python train.py --intermediate_size=256 --norm_place="pre" --rope_theta=1020.0 --attn_scale=0.25 --bias="qkv" --init="normal" --init_std_o=0.0111 --init_std_up=0.0686 --init_std_down=0.00557 --beta1=0.95 --doc_mask=true
Each number is 128 + 24 x the weight over its row's rms, rounded and kept within 0 to 255. Layers, rows and columns count from 0. Numbers have three digits each. The size before them is the row's rms in percent of the matrix's.

# layer 12 MLP down (transposed), 256x64, rms 0.177, rows 133-166, columns 0-63
104:102124174133166126110120068116128132126151113141099130047085109147153133148100128137089115132146132120109160141120132142146097168120150113116129127134166078146106123164138114142100116131119111
096:153130149116122139119171152136118163132140118128149105127187144153160140159139132122163137123124149178129104080093112098100115127158107150114135093105119146154124126100075091121157085115107124
088:190138133107116087100104109166117127128143111130168112196143116121128095127107120110139099124143151125122119109115100099117110135115162136150112159075105129137102126135110156161095114098149090
096:144119102114114126138101112140106095138152132095107084139134121112185100156142138099145148131129142117133077120124164119111134059097107131099117116104114113141120142087073157146091149124138125
085:161154100090126130131164142125153163114137101143115139149084169098165115145145108085134178112104104103113133175122119104118120125152127136161080112184108151132154128139142137155116120114131126
115:098150150147187132098139128148152173152135103152128116108132126127136175124097128171110146115143100185124095119152153115132113184125155130108155176097114131156101133128101108123136135109128126
098:118145089094143116120085121122126137162163125124144166098121114108177137109108114154146074115135112135154092122133140115098116138154174145157091131132111113147149147156114191132142104106160119
097:137169142144146144152167142159053117113152133145137133145105088145093106141137117150120144137115118152105116106162127113097138167122159125117126109124101108082168146100122152158146180141138125
100:129151158114118147097138088103129140073127152117117187161111138113120097112080167127158169119150129122141116167139145085133134104156137155115137072117126172134120139126122111144126116150109113
097:134100136101134138130147130120132181118128112147106161168087137117068119137069150123109104129122112110142115102138170112074139168115098121108104147137157133118147098112133155139134098089106130
107:135134168195130141142153110087156168147082126091140154127131117124103102102152146117116112116145137110133178142181161136120108115158159150151135158137132138113110116140067123128134120124129108
109:097150155142116082116146089164124188142146125141136130150118126151086094147129101152132123110119131110117108135139085115128189155141150145128095100141101164104113113102113101103112115158166131
100:096117126111123131128165100134120127119129127105123124117099099097118112070147096089185111156140097103116173156155147149131160129108158095123127136163109110112145155107131175147153087131153127
109:097124107091117127113103119131138104176106091146117143110118157166115128131131097118182124092128107067143100114122108109171117165133128119134148146121144123146130148148138152204131153113138141
093:108145111105130123113088076141098101150118146166085161091101120109112150094134104135135101144113125148130139145119080109168166076115119124140099113115126171145111173159131117115111123113127134
106:138121139113107122109142103156142099159136100111124129115173109119108094100128129154103128131121082123087144148150115159109143143109168122153120121180115089101135152134100130067119108102113183
100:123167072128122126131136099079107110110171158121113111114132115107177143138116078109126121139133100147156147136150104108108122149129161166115130142122144148154191175129100112155134110141135133
108:099113139113174136095116123132147087109123140129095124144128133163142141129125150128111131098131141106087107153160127153111147115120107104085113184134138139138128099196105078112124159112109086
099:128093117118125118120080140152112133072105092155144129107140138143098130096124129155147083123129151106128111128104125098138137108123151094124099147139148181131181097158145091127094110084150118
104:123115105155120145139093134151086151107132131182151130134117133129129095144136143119146106123164126104140139155115172120183142077159161099117125146161090197131139130122104118144135167128134130
107:158132156128115140146115104134084136100172184128148166118145141123133121105110140129108121114171150163110118137144139155089100179100157114124180133141107159101149125093109156152145108118135104
107:126124117143088149139127140102080122125148141132173111108160128138156140116130123157151078119116119186095135126105107132121092138120138156119098079115164135135119132159074100092114086120148112
116:143106154141117121139134130101140151150143139089156125180106157108157104130158154136127101139147090114149116123156192139096138159150147132098114102137158160120124083122142132097149093109171106
108:172104123117128114119138136116165071116138096123119132124153166141107153154129152142183151139152144150124107108175104087146174174133153139101119131107158149162149112114131131141116154126164132
100:166124123107101125102126085162140124116105169088151139139164105186109145159139154144142131103130128129159109106149104120114112104133127102120176093118112126151115081097113161091119165146136119
103:159147115124139114133172121096133108139135135100166137125140127125133113127137081126102188103106104157128156093168146084112114108123123158103155129108125080135100128113116088139157153124070138
100:081115171140139162174096149142123102094121109123128171131128138130109139130160094120145107110102118095131143149097154129151145150144121088122138148159103186153140174103150141128127164145120101
103:103133100155128129132159142174133087170119182131126099125118118152085116105143106153109154098139159144145099105163191133122147132120102089112147179119134138108132134126145143111130118163113107
088:155120145131119135125142159101097145116074071147131179140155123095119147171120180155132120141147092144143106130112120134140150083111120129135122153140114131093142113103076114111113096152118157
114:196121160133091121093122152110130081124138117124121128120104134099101129150126135117167132141139137145127138103097147108060186166115122139141126102176132161119137099166111139147138130132122122
099:181154150119142136126128123145115142111106114120093155127157159105098173124119121096150124156135161141177099145139149105162150146108126170091125186126162159135135131120126165158095124117102120
106:129123140121108104108095138132138105156129113157127148161098149137131170118124104118136177114146120128107109163122117209185143113158133113112153131131131131154096115150116152100166088125127168
101:124097137141125160082120162142176116153140111120114096125133095135140088109110151114104142099118098129115151126123114107145151125095153148149063119122152129129189142145159134177090119130105132
107:145106117138176176147097122136145112138124105097166121092113135090134142085117140146103108128146140161110111099126119094109109129079095117119118106092130107151089091134109085123168156104137132
# layer 12 MLP gate, 256x64, rms 0.474, rows 134-166, columns 0-63
101:125151145131136189105152124141158153121100139135123136115181141129117104086099115124137111201092126144121108114159154138109103138148120137157143113104113112124169078148122091129160105117150121
087:142147131125104119118107120139127127186132114134137115114124091117139173159161139068128146139106194150101109126123155114110118148144120120128130118152152128084125089143144130172134125104177081
098:113107133101138161107136112113135116122092105081126116139162128167095107118137081165135123130082143133123135099119141083132131163107138134106127129107102099136133117135090095108136081117149198
091:161115162115108082135112136153140111087109115114137178130166089117158129113159111114137130149150180104153154106115142145122108132149104167088144135128115129152115104119145168127130093125089087
105:126106136093114093132135119160099096092117104124102138149112170126144183113149110136100112111118130138100134151181096108118086092094115133153098147123075146123133107100095102110108128113114143
100:164106117117142125102134172147150112143124134154150141173147142118150125101128123086141165154097097114101122106170168076128132145078144121172122143121114121118177118099164115103155122124119131
097:111121123147101165148080117156140124165118100116119124108141128160092166113103133119103155143107091137155118139135130136166117144131149109092167127143105107089120143154140132162072101125072152
096:138110085155155131134122114160144146150126112118176095104073126100153139148126119116093141172146130125104121099150128156166113102138171133140089128160109117128168153142098116117171143098150144
099:113093112149116158132104147115116095151118110168136108091121164094111135129145129138138092108134117121124117161119064152090132099094102107115131118126130147198133146168121125161117089147142143
097:139112117153092149188159139120129173140095138113130159108103067122124102116134085110125124140152139112113132118151071120149107105136127111134093113131156169115121118085087108094119132113140130
105:182153126146129112115113127095125103106134118143148112125146118068135103109146142113140116148126106114071117158125114097092122147105115125108134147185116129147127139124158168115202104108129147
106:144119179120074141138126153178146112118117134094115126142200086122121141131148109156114102146155098130150139140123166110127132135107134138179108133124167126118188110129123137112117114127123094
103:124109128114120109093101130107120105130140088117138102105143088167077135156153147121146137107123136116079170120143178151088102103123154090115113162144142120128130145090152139126131098132169159
096:145092137111116110098116169179114132105123162109147084172176125155072137122110119110141148134096148111095136147113140158092114105143115124128133146142139148088109138167162136172124128138126136
101:133109122104094125119152114129165119128149161154159166141153115168134155085100170127165130118138160138138133161152102113114144120142180129119130130132067111091090107150131133109141106155146090
098:151108093126123150080129129076167101124095116114141097115134115159100135157128107135139147123150112142092111106135149141135104149080144127096122177157127111143065140146133127169134108121087118
102:120108159131116152070161125115156112116151076156149093123157116144080128113127118093142154134126150120133124174173145114138118123128145141138158105115087126117130148158139139109066096145102122
098:145124162118137115126136178157121174090103133143127128109147096082126097121121128135119160101154161124148136114130142139105083143111107130151079181121110132159087109084149095142117107125118102
099:116149089141112139113131089143150143124155094101139119124114171146140097129079124120144100187146140122114144163076138119179166156103170106154109102109118128142102109130151096134114130128134111
100:205081149157111138127115116151107131131129134081150126146115121113089106147158137105118135125114131142169146122137161143081130116123160093142118176102110077133138112124107112141118132158117092
107:119123135170097140082137165133139166094120102096123112110126143179114136116114132150172122152149141174098068124157092114130111105155115144113135112114143126151137080140132116106146113123165145
111:105165132142127128146134132118143139137125118090133114132118148139135135146090133098114116178112150165101094137122086183095163102101183150120098178120108160152148122114115101164140124111154145
106:108122089081154128131116137166118132123129147087124113135099142175102048094143110126083134119137141102088157152101121154140130129096105101141138131121139110131150146097110140130111125110116082
101:144144185118125125113078159127153089125113087139137154135147125154110117099133110126112149144177092183118129129115155135131120118153097177166088105132126126147133107114152121122142103131103082
097:148113113129116114112108144152138079091146132113129136127133114128103106110164120125159190136154163106128090137123096107125135081126193123127151110137124075149106088118122159146100145147153142
107:152145118162132142114089089164140101115158145149157119139135141157151142120097103113128150106101149137140082130117155132120071080158116124119134146121160092116106149142122184148119115092094142
100:106105132095137142145065124113091119101075105151116094115153109134133139128098101124120153181108144152086145120100174111133123156108102102149160138141101144133146108133124143105161112102155137
098:075185086149116135148118123118134137137155139115113073106145132147098173104128161114098110147138130115090148138166156121124123166136112132126108107111126095159140151137092125137156104079107133
103:110128099146086115103113155104169137137125111160138141119117130123149107089107124124116105104116117139110103129136115092142150127115077101154089165146132127122133164171095115082166090102172150
097:080103130147083132097107168158118095132119142122115107128096079070125108110144156086131121127149156116115116107186147131113111102145112125122129126134098105162109105129100119171146148133106127
107:118126107106138122131149137131143118109119082125121129078112096137127112119102122132161093153099124127170126117090113117079132133101101081157099156169121107140141084102112123157156149140074099
099:161089122147158137096119096177130116129173099098128121122149163111149187111123091159154160155140159080126140127135115133103123102110116075141113132113124137146130140115097092148140155126134132
098:109160141110117138145107135109146110141102090155132113135134140143100098168092129129148126133128132140136174163107117117095113101116154184135105174090166167116154116140154184100147105142118126
# layer 12 MLP up, 256x64, rms 0.5, rows 134-166, columns 0-63
097:134110141136110140105121107166132160112107117104099164134120110104071161131142136150154143165117098096082113110082120133150111136139132125096139129139173096091108077143132104117157089114146137
078:056128119154138125113121133176150143133111120119120124097120138152143157102177126088094121137120131130135173118148147111143166135150108131135202099139172137114127113120129094106158122115112144
096:116103095110148115076105123115159152135084149112155139157127138160114144126085101157173105163143143106075127159143143137149103168159141124130148090105127121167150124155134108132116100125147128
090:152105111119147088157121118102118094134092163125108097110172065095112117094117159118108155123122174083145103147163133130138106135127163110109141095109095147116110151144108113129128099136140140
115:101126139101146123149116120130130067061090125129092165156152101152135111139114146139111105131113168112118148157158147128111134101144111095085163128126119144126171093095140127099118100133115111
101:134135182137103134137101129098132098075140119125083131148136118150147150154139175113096143131141109138140157153147146120156136102137115105120165137129148111136110072074112133137175174146120137
093:125106113140095144114104145184121111167148126125147140161145124113110113092149093136138087130135132131105130109102170125098120155101074105103123099137089151123128118092150168103076104132114125
094:115123109117155159148142096077126128141126171107176110140118178122164124117090129163108153164113123122127130085191131143147128127118179092147138138142111107131111163114128110122131149134160141
096:110124092144153128182169136140133138110107093141166129135120096132179118151139128099148200115149124131087124112145112130166129115133165101155129098092104120115110166128132150149125148154138146
105:123155100109143088150136113127085092125179161110130161175157146115106139123105087092136125111146159145164164129142103113151134125123156129105080111106171132129140132125170128134107129109157110
108:150126125125132145113101118120125114131109130110134137140115139113073183129130136099137173139110046121134114131097123105094103153098099140171146158082133130125114089133151141120153103096100125
103:116149152131119166169116150170110148137187116140113143100151168118127119147124162124104157094176123160127138143136161083149112114149129106141159162093119137142124130159119083154151153116110134
107:133152147130166132134161125073128121119169150144126170087116120106122096139102151127067156147116150133176165093147113130147157085106159117149112149140150156087128119143120135130115134105128124
090:116135119148149127133086117112152145126140122109122113144092108112145108112119094155182114119156094143128143144121149161176168109146127132141156157132103076151069123160122135158102170147108106
103:130137037117162159138155119150092088134152143150134130106148102132105107129163109131110140104144136134129085130144142096124092131098081116102118129127152124155143125138132117115108155088160152
098:147133090109122128099158126156169119161150139099138120106122111122089146140134131122126135146112111128140106156152162202101159150098140129145124186114115156098112164135136110175156128139100143
106:134122140082129149102127141088114118095162120102098170104117117164138107101146106121130181135113118136091163145151126116128138151153168164154136110131104111123120113148171135060154119120131109
094:144165109159109120120092102096136111150098167122151129095174156168169150139136105087115147153107124147146101095147148127118143095174143142107118096137159151127151152157120153129103144160118136
104:125129100154126117141124131139181147116138156110094149141102074092174122114107113157118139084127152151116128145113110131149156132169115096131130147140173100115113075141080160121135115160139136
107:115117098084117114152110092128126090152146148082116164143137146145144113145126150074147155133151140153131169139162101114137087118116116095121132128136124137072155079102138139142136166162129128
108:127139156144104094141144150157089162136117116110090164117113121096132103131102144124119110117110117152158159115130145092086193086127154115130134147133154117160162125142142155155166175124129106
113:132119098171113129138133150131144162115102143149131106123142082138055128145085133107159149107168181160121134118142108134130148107147122164130144117161105157129164163113112119130165129135124163
108:145139105132114113118118139122145125079105130157152124120131102104137127145153135127135155109104113137170090092132106109073077137109105150151122185133141124113118152103156146086188106145154129
105:128107115112160064117150087132130167159146156106124092134105133131145118072159147117111077110110158133083126123115134126099112141117156077098146116134124140142104098114118124127137148099157151
101:112170110120156103085151159179160125127157128138148133111134128169116131117073138161114136131174162137143131147100128160127135119126138178139157107125124145115155133083081160145143154123121116
103:142127144127201113171139148155150115121120132144141124125098098104120160136149173133081159137145087140095131125140135160133147113079163112143122120145118183101159121106139109138157119153117140
100:115141114129103151123186098131134126153179102130176116149132152139136115126133148134129073111146135110124122136128107158125105121112154184125081121108150108132099152130103111180115126167146087
092:111097125189098079091152122130125115118141134087137115151132161150148146136098107163113113144162129096107140155102123122147100156149131165140094118132150159143143147162113122177124132094165134
119:166123112161127106142134080150111136097126119114118106129077148121102149148107167132116164135132147164167150155154137147113109112177151150132152099102118177133117121166093096113129124142094115
101:150145133137136102141140111117119173143118124105166139116104129172170133108137104144146091133087106141118131140094097113132129165091149097176137124171129133086161122136149079154154166148128113
116:133131146171101132161146125112140128135088124142137132183183131147151125123159152092128115128120093160086151120164165095162093153147140128121134113122159092104132151103104100097127123110148157
102:119096115152115104098145130079091114101101116141134118143138146101117156103131150133142122140089096136077146125123134143101125127146181104139144111167091091137142123171137141180085152155124125
098:115123131131175141123174146129121147143111121110119131119156161096174098120084112132131126107095156143196102123167121170159139155116128087146098130117130150116137119127150113166161156142146152